Part of a small language model's weights.
Size: width 160, MLP 448 SwiGLU, vocabulary 512.
Each number is 128 + 24 x the weight over its row's rms, rounded and kept within 0 to 255. Layers, rows and columns count from 0. Numbers have three digits each. The size before them is the row's rms in percent of the matrix's.

# layer 9 MLP gate, 448x160, rms 0.126, rows 352-447, columns 0-79
110:146110103048115114142128129119125121145114121087155146118138146094181094112123080140123173144136141116149097103150168138127109117156119174138118133077160103121106146154139160167117110164160163105115136145091150139147098123137133113091132105
100:168113103135116145135127116132113125122138125119102146114157151189139140129101163106128141121110163115127095111119126174194132149152110159140125099102137116136138130113118106126133152105085120142137100130128129117152177093114162091116151155
102:124104095170112105171137097126141116146114081138125114158109172161133152112130122147168116134100180151108135128122105160140108105117092123123140145141126122133103116169126116161108131090132090137176158115125147115094138094114065107132128105
101:144126097104122128097135122161118110188115118130138115177154112155138168126116146171162152154120143139136097142116103173120087098148139120126141129106130110150097132132107122111132136108114114085140107122101081104161120150110140082095093118
096:157131122133164151152119109127137149110121105142118141165116094142162135190136156175134136120103128186161115141145121136133132121140140092112160133133128148111139087143126139129107103129164131120109166083146109133152138127074130103094119128
103:108107147073143127136111148112182111125120125176126112145123132167133121119102122104134140084081119165087118137124132116173156098117090147136163163122158138101105125102090137112121120139132142105121142094119178083115104116099067072139113114
099:130109122132136130153133177142125143127114145071113126113097129141133162093102117128166111140140146059089110119137104109132132115136128105114166135100126153069131146127149151146117149147115150100140144108127218117125107135142144112098101118
091:149098100141102152134072158081094155148135101091142152115110181131161125142163125080153121143147127155100124144164136104161137146126157095137121114106131119083139110150110114134148101147121128165100146122121150158079131142149174125099140124
100:155127087148116143122109166139132189127143124106123120118148096134136134109071167149104128144127150171163125110144148175136205134139146102118133141133132102098132113127109145139150128135124154148129121102092120123135135105103112146117109135
101:119114126112142134143130156137091174136138096088089144121093125086128163125091129136167153113127121126147126116196111156116139154143121112110089100140138130115135142135136156108117173158154151111098106130086120124069132107149095142102093112
101:155129145143127087137124170106135184122111133097108126130092135122140141105138090087145160116144140088098078121122118141107065136103147118131106151117137101143152152155138136112117092131197159134115086098098156154117126173097144122140134172
092:137120147138107102107097126138108132108166147089094139129121145092112104142091149066163123145138140124178130110148135122129163092146119121127105096117134113088124115124164128143123126100127114111121092095099138147177125166141097123129104125
105:151115094140122148088113142101153146143120152126099116134132170139106154106117137121132149153122100113079121110149120099143096127127074133139150131101136176114117089142135155152119141122145116117093150133108107075117167099131151125099103109
094:150096166086121114138139114118133098119109121094132148147125168139139142153104150122104124156136160153124120107139123121127142140132089119151113088144113183144134145152132097092136118131149131132141108137137134166129104124138105105132098123
107:092138128137127128091100131113111145143149113104155084155154145139147133164105142131123176152069100152101110132141177126130139070139155151118100094126126103112171098173123129109115128072143138130079129114154111133145148133123115137129115106
103:129094169102126132147120130126093103121125118150160134115098126121131153092120141150164109142123089148131133142131057126118095130117104098144157164135112130132103144129142116083097159138136134119154139161110161134124147136120109149117158134
097:094120091093111116150111150134129117138105108139091193106062131143133113142098158122131138121144162147102108135146093159123118114181116147132171135163146117137117088168158129118146141132102119087153164108118184100162135144108121144073106140
099:118124107108105120114114068125128088189087102077080152118144119143172097134148121116088170117109104125117093145113138107143130160137147100125165127119093128130173123124151118101113136094133149158113108112108148129168154094150108083110099150
099:099096100109148115128158116134163169143122108097140150125140116084089158092129121124133086129150139135115093102102135085118125170132130120130123106118141146153088099146170122109131153140101143107117177151103150110128151149114168113084124118
106:137116149122102139140130110130102123110130102107112090106132081148161166143149174144167143148099130106164134165106153142100122130151121103112117098148135068087132115149161134144125162114144122093113120158138109122131117126173111127123151151
104:116124131158135162083124109118091163161109160118090121136150164151120112125138106096169159138100109096146120124163137151191138069138142143125132159153179136135105087140140078134131129133096133100105112134113117123153109130179163113111125095
103:120138100160169134096151093129127161106125108116131115140138106125157125172114116100114135182083152124183156119135115135092149161098127127129150117132145100090122084144143132104136119097129075127111119111160145117119130164133150137153129108
089:124093130146154139145113093131169099137152093140144140131092124122170113116141122099120129117121113141081160129150114157119109086153115118134137132112106122097121145154098141128079130118170103164139136103143166142171120148120123098089144155
099:103119130106143097128164109171149104113150112101125116175099184126150152147112128139178124129159133104092126118114099125144125115119113107081149134163122174077127166134118143161091130143134099135176135102127150110079133128144106125107116079
100:109130144115089104146106090115148156153115100105115130135134081110131115098106117158132092131141105139096122111088098182163121114104127087110150121106125137136102156120127101133105148148116119117150149132103128111088185133077148107121113123
102:097106124171097128131089126122176166156122166116112144130148105119192186133113151122173129116135112109113108118142154132084103104163129105138128131094122139071131138168161117144127146126172135101099153113095136098150134123076151096084121114
111:143120115117124096130113153082177118154113105171115103113129149163110140107104099093102146148093143115151141098131139141172135101171116148120130117113113173142147119209111122093146154093130136118114134116145176115209166127094094117113126094
102:142150156118088162139116158103121148124114118151107159133087127113157149136113130118098122101122168080108139093166113113124140110164140101110160086114135127161147135105161128104130099153109144094142113122144111112136122114118200105121089158
100:136128091105129147113161139137111143147119182114125172097133163108162144109161120177119111142128148132162140152107128130102147132129124103148165116123115147106120136124099159163079094126108157154154139135136164131154132106138139133094097113
101:136120146112119130155102149105100166189153143137110093108131131124134086157068108122129126156124124142137164144152102114144126089127105135149135130055120155132162102159124132133123099134139139168115150141117192139130124089136125125093122139
122:129132113165109125117113155102102115126125133078146152093104132124160155114156129082140111143132141124100142137175111167126129155154126094102152130145152113149124119169145145104112153128147090113119174157144169111135125175129154115068112156
096:159120148077141141120126154107143111111125137136172144144142136148188116107124112130112149144146099127157124098114149096174103100143129143172122163126152160104114123100119144133163131104141147159046197110094134159103141130133165140127153113
100:145114187132112121130091107118137121090113139113093074106132117130110078126138194133138147105115097146118105143138112163113098107104068108198137142145136129137132140113123084114135175162129111111124134139148163139128139123186074095131136104
105:166106145141091114134146174133111185149131099105161155124118157126088135127112168153089144140135126130155153152171109139163129120142117105148105113143089120092096109159138093126157140141084177099123117130090156109139152148119144165110131139
096:127098133104165149111137115132070121138146116107072129134125090175134135147140116099120103108093182125119136123127151149126105144142096155135132157191121106139101164121106108085134138091104128141124151141136125150117122138112146116113135109
099:089134157108095106094101112109122124083142206122072146150082139137123123147135144135112117105117147136121129148136124121105129125164133078140205117107144159140106086118133157089145094155120154060124148100151125141149131126131127100102095163
095:115142152135127119143143141104144092104150151110125157131172109145136123138138127152111138139094164113147112138118167157129144108155161168130161096159118139168158135122129132125105103121141127187079117093130132142163090143116136129117103123
105:109092133155145135114098128119129122111104107104092121111111170133099104166174156158116152110117133119106125100143096135155131127070102142117098124161138149137127115132145129174118113131188140133140095121110145091148101107118191138107136154
098:148129162123095144131100147132138092160135138152096125123108130143113116142104112155135124154157164130140138131114122141117132154126180150117166084117093153158125099133152099134109092126165150136127141151157141152128140142095123132099104152
095:092123135168127121144163123115136121119149128114112148186097105138137132137120108101117134158130147135123068141118147126111139123160151104116131124098120128104081068092096095110159150126155098083092115136135133141126143161116146118149149133
103:122107123074101132099084110145125136157130126115110147172114115097150140124133151111141135152154128154108087111167140124121137166161146086146092105111168111096097102141135117110136154167101124106101146152134150135117104123138132117137132145
102:093121120133151122139170135116078140144151143111144120125107121129118126093149152158123146152120162132148117130122121102106105115137116162101114138109143130129099070188116140131157126126101149092101163142102154071114150156162142127125111092
102:117121136110123162121168088114132115156148157088142084112114176121155091129139136088129105147128111163088097121120122102143148127108166128121118072110145102137131083134125145127150121151117145137089128139109121097123100100117133148133092133
094:161124117100120147149084121096144133127114127113170222118106119147148113138142112126126110181128147122129123168150083137143146154135116159103096127115116114100165126123145127138112180142103133174124196105146188146129099104087136131132135094
098:101150141096113132106151183130098146154125123087102137149133112133091137104155108121116142150114146120101134140119156145096139133119097116078098108147134161131152109164134149103148110110129168128110120112114131122135147107098145118151090144
101:134107141107104114157117153108148125137114180106093169135137156064167113087120162151162095121123113097094123150142092132126111076133100113134130125047135114122143128102130122126095173180112137159125172150095144103116129066118160154098127118
095:140122098124129154113121107088119128137100084148122117137073173153142126164149158147112124124144136127141179113155124134168146178107103114134137120110107150143116112131192155109128134140093116118126132154188162097159147110131141159100133138
099:147104102158146138146106156077097162145120113120145099120117127053153141114104113102135112113148112137163146158126151124131152103147117109129150168132106157078100159145115127143117165146151131095145136146106163141172150140140123140107096085
104:139115155079084117105109145134116106141100108103160096120127154135070133115131093137127141104152144155123154149135075098159140123176095123137154110140135121125122152135096120138117114099125157149147141172131152169089130076131155113110116123
121:112104107106092103084164095122145149127083096104147134174147153130139191113090129120158155171108137139121104135192122161127129115161168130106100124102091096164161118138139101116147218139155138133102133162154121088164108146130117146107129117
090:146116143118111095134133084137135124102104086134108143150078115100132141130107137131134119142108119137111123132149139160133095117115117141146110108093111136155138204168143139112111113161113130132149106160135096097122123113064107123127119118
097:111119161089112119142109107121135146138091137114106145104102149137120131142099106128110171161082115074126091115144137126124114100137132183105124112139149129068120112163150146096151147114155161133074139099151169128168135113138111090118128118
109:131125169115112125125178127101088153135132153127121108121130114142088112113163150100104156159109151152153089112138157148126129106141140103145164116157137134144096131129145165140147139119113153119101102108107122107143129153142104142130133118
102:156120103125119096151107126148148137090163150080082133120138153163139141095104153124161176143106152138176133119140144104155139125106144118163138084089116134123159103161114119114170169178144107090109127123112137124127126103114114135113160120
071:104162162144124143116130106124178120120138098149141123067118105101129169146139123127110115113095147120127117128125085115128143174090129126114099130163167147150130129071119136147121155131131083175145158137136119157126126151162153161169122135
099:101129161135145158138083168136118111126136136114157131096089133148132114140134122127120139142132120144086143128152158105103154077166080187117124096100165106106128131109096153110153152096109129156061120092106101122070145072136135134119142081
092:130136132131124153102133127155093135123119134142078121122125158079099161148128177102103144132088111078170088110158133142080138165129084137147141105138139162134096127111144128129104137113138156115119131107139148124122120092151102134154151148
096:139113158130138162098149184108168107167091128119129099130139203114131150135118144157138167159121140142145105164131116117082102115180120154141119117117157173138184112134095114120131126130104136126119105118116157140089141128151114185128117059
104:127121112134132130148087140147170120123141148118090157167131133118130092116119127104110131143104102162154120161147120130079118089132108104114113095118098160140130088148123143082132098117137135111087160109108159098138084134087132099106076135
101:081107130158103115157123118116114113083100123138114127181105145149161135133153109118145184172115136127166201140119106127118140107177165159111140102106154117148136129133137133094144128152126136109107096112145139117123123125128146138079095122
100:126116141153137132125201143132144146159111148124177117078130122089118106170119124144101116158122119151111095163140112160110118115091134133124108111172170079110095119158128164163152095158100136151115139134149118159084137098130115111132083142
097:116134143105119128125117187086117124117110121151153106129128102111118138130101145129130161124091114119128131194114154109092160121090185101125178125129130123122170091116114134140107112110160144125078104166096158137114156107148156150140065139
099:139099105119149160095116124124136160123115076092176124139116122091136133140118137146171148107133133150118096093113119110133161112137105162089099152108135085137087091122118124157097174117131084146127154132098088148090130158150143094101129109
107:164136125136130141110108103174135125126130141133162116139121093163114092114166158102110080157114121168100102106133128139129118136105144121150121128162136109126130121082160108129110109115100155111117070128144131123122089142103165113152148155
099:128114159114148100163094142132161129132128103126109134114155083128112137139084084114154133099163144132145119147091127132133060124117103141149156134145120098099145086138137119146116122131127125126114126150131130154119110137151107111141119126
101:144104122113119118115130097149159140112106154088102107182139132114127135128130168127109118159149148178074086178102104113103111108125124083107146114153123136122134119157126106143138152143135148133135136142128132130063120150121117133093091125
097:137135111120124151161139116100122091156091137080128147142135103153139138157111145116072116148135136126147140102165112094122103133195136146183124116135142138120136137124147118129128160126128077160157137128108125148136133131136174134118133113
094:108108150149142155107106138114116154116135113121141157113136139154159128159126130117141122098143103109107183188210106095147155113122108115126157102141126124099090091104134114116103134148118130136122147126124143128153178119103101113098131099
125:144123115137106114138130180104133112133105121114164148146123147149138207130171133093123147147137132168100122140164130126120140135157135150171164127143131132127131121152149117098158137112121135135128111135153147104159157110137122067107139116
091:149110097159127123154103135131194120138125106131134130142131135147145116098117119120169121146119099168074133107139092085105167100109081111136099100100128124127124143133135120131140137129169092137102128160139131126108132125120116125116097107
098:170110126093131106138103168180194132117127168146135186188103118120119167139127150111131081148120159121119130136163103118140136132111128143148114114175147150066096119144091146143157136125149138120147159151105143144081141090127119113100136118
100:132104124137112140149076174111134123087120136107134109124122141131123134110106116161107146091146112113136132165156123119158115135151104083139130092125108144073122071195136098144130153135158137118098113141147119128147106131120111143116155092
099:146103132109099111139119109107148173124114161114104139088126147127148118116116082100131125138090125125111126139155106138100144154113117159105139110114093157077165119156130139098170129150165141147128182144114162132161116088132111116120121167
104:132130124128108120132160100128106119160037095118126117155130092105096199107121137133092127112178123126129089108119121064128130122110130105115141104136133121098099130144147151161124150145098155112139167121128099142101114169105135159131144113
107:135126186116139126113117076115135101174100150133164151132130165139181144150127112128120149120079149132124123131143087182188100139137149139147172127121131107136089156125153116131138118162151087126144107100162172151121076126145124110098144150
098:127117134125100113116123170128076117110105076102128146112086133151148120150148123108156126165136096133118117068199093185118138141147128149127139111151121071080139083138136123141132143131138111141138145136116143108151090136093129154127167167
103:147121146116128147132130152111095119131108112125125136120106148153143147109152112131121135112153176145115126120149099116152110163126120112148175157175159101122111083135160119119106153113124158135173121157112134107160072146172152124122112092
097:167121128158135145138126136156178150177140161119145126119094117106087150112155148098101110135113155138123132110126125127139148120128128154087138136104101106128085181108084125138070163122124158142173110164077126130149128129142127108148140122
087:184124142105116113154127138147140146147079129130126171108130113136137125143096151158129135145145159130095106127134101142121136108151110136166162171140123178115133116161145113078153122131206143159149126126099126144142152112152147139104120145
102:108130107126118165120131145109086131084184103131105120179117110066139096122146134082121125099091121161095080129204094121097172166142133083071151110115135129127116115120145120115096131132139135127141123113163116124100133141125123115136101129
097:121121165148129148119141134123113144135105100129133139136130157140127161095146144096138154145130125133119105129164093080152133116158133169119136136072153097140128112093106121165137098122141147194129127104137150101121136146146166138094164157
095:137131137067115126133095154174162118130116098135135176146118073135110119104142121110161156161128170144118097127147101162116161121155123111126138131151121147140124115140098158185146150114156124083129178132134119120098137127136131085114143106
096:089104177133155168082119123119148097125127137143174150099138114171113129125148121150114103106118132117132152154147113099154140123179123129122149165171128110078100121090109111158128150113101095129153116089137118178110148166091154108093123101
103:126111097201108105156109176171144122120108121100112141125086131123141169165123134114116159150167110104131123112133166151113205121153119096096157139142155120132144126121136155138141126132156104123144126117118125106124135076112110145143079103
103:106105178134119153151102172115134150120090131139127159147134132112162152122132090138083126143162147129095120140130124117113128133150087138110124117119162120070095113165122114152095138123140156132120129113136100136153062122100139174111138147
100:163124128153116164122150173108131116128109152149125150154129160105138145147117166123112130133072164158136128110150053118148157157161163111123151120062085127122143107126115112153130151103108140136157146115129150118125084144152190081094142103
107:176137153142121099123106148143112135108136119151125122091151100164104116154105132136136148157122125078146124112112168150090143139146102143108124126103117095125116149118170142124108117122108108130147117099153088115108182103073160085128134129
084:119102094137171165151122181148153113153146138130127118115112152171097127134123170091117152144134147132112133140149086122188103137123070143146153146163119094090129109127133114140132148105129102149133107137151133120116167157110142138099171093
093:102090135124119152087120085119133122141111128071120159141144144090128152106125131131140146159144116156125129139148096134161126124140185079110140114110140119120133158148149104185123179138118129111136179138127149120093128146137128157095115123
097:147108118121102185109119134166135141145143117089170147136080096119119126150144121084120107119127146140108159097097135109127150125111138162132062110135181121118099099108151147145108130096092104154133135139122116121151143107101175141099114052
104:112111136182127123137106162130146115127116129088162110164090177134144150143121137137099170142139139171138105126124097132156178141143106119138158145125109151123147137139142095170146171132117127130166106137108148106111116116143142074110123108
095:111103111107132152088069143131129101120127126071138178142152137115132148126128135115164116113136102145116093143147165096082123110183103090097094111132164149136129109102115165141121116144123147103096174100149136118107120152128134123125085118
101:113123123125116127120134113115111099141094101130099155133110156137165181142123118134176126121118172119141129085193092142113155107160126104102154119163155141139106138180123126133130147128121118160170146144113156147116106158132130097072102080
094:111126167113122118064107127104122098151149142112122147127069128131125137158157113117097176138092141133100082150145140094132093122146094159134108139158129128107101137134128126090099126113145160148147150111141160147142093112103141120117111105
107:132137107112165120127139140107143109168094137111162136150128142138144144141114166145099144146110152148079149135101181126143104151142170105164130120118132073132135118148126059092133143137108131134127147109084089130137087103170123082107127108
108:101147072134116108178151148115128127111118169107143127153086114087136122116083109129163146134164094090101101151182137130139149094143112121161111126094159113137106099170156157133117124171127139128139116141100131113138168092181087107139117143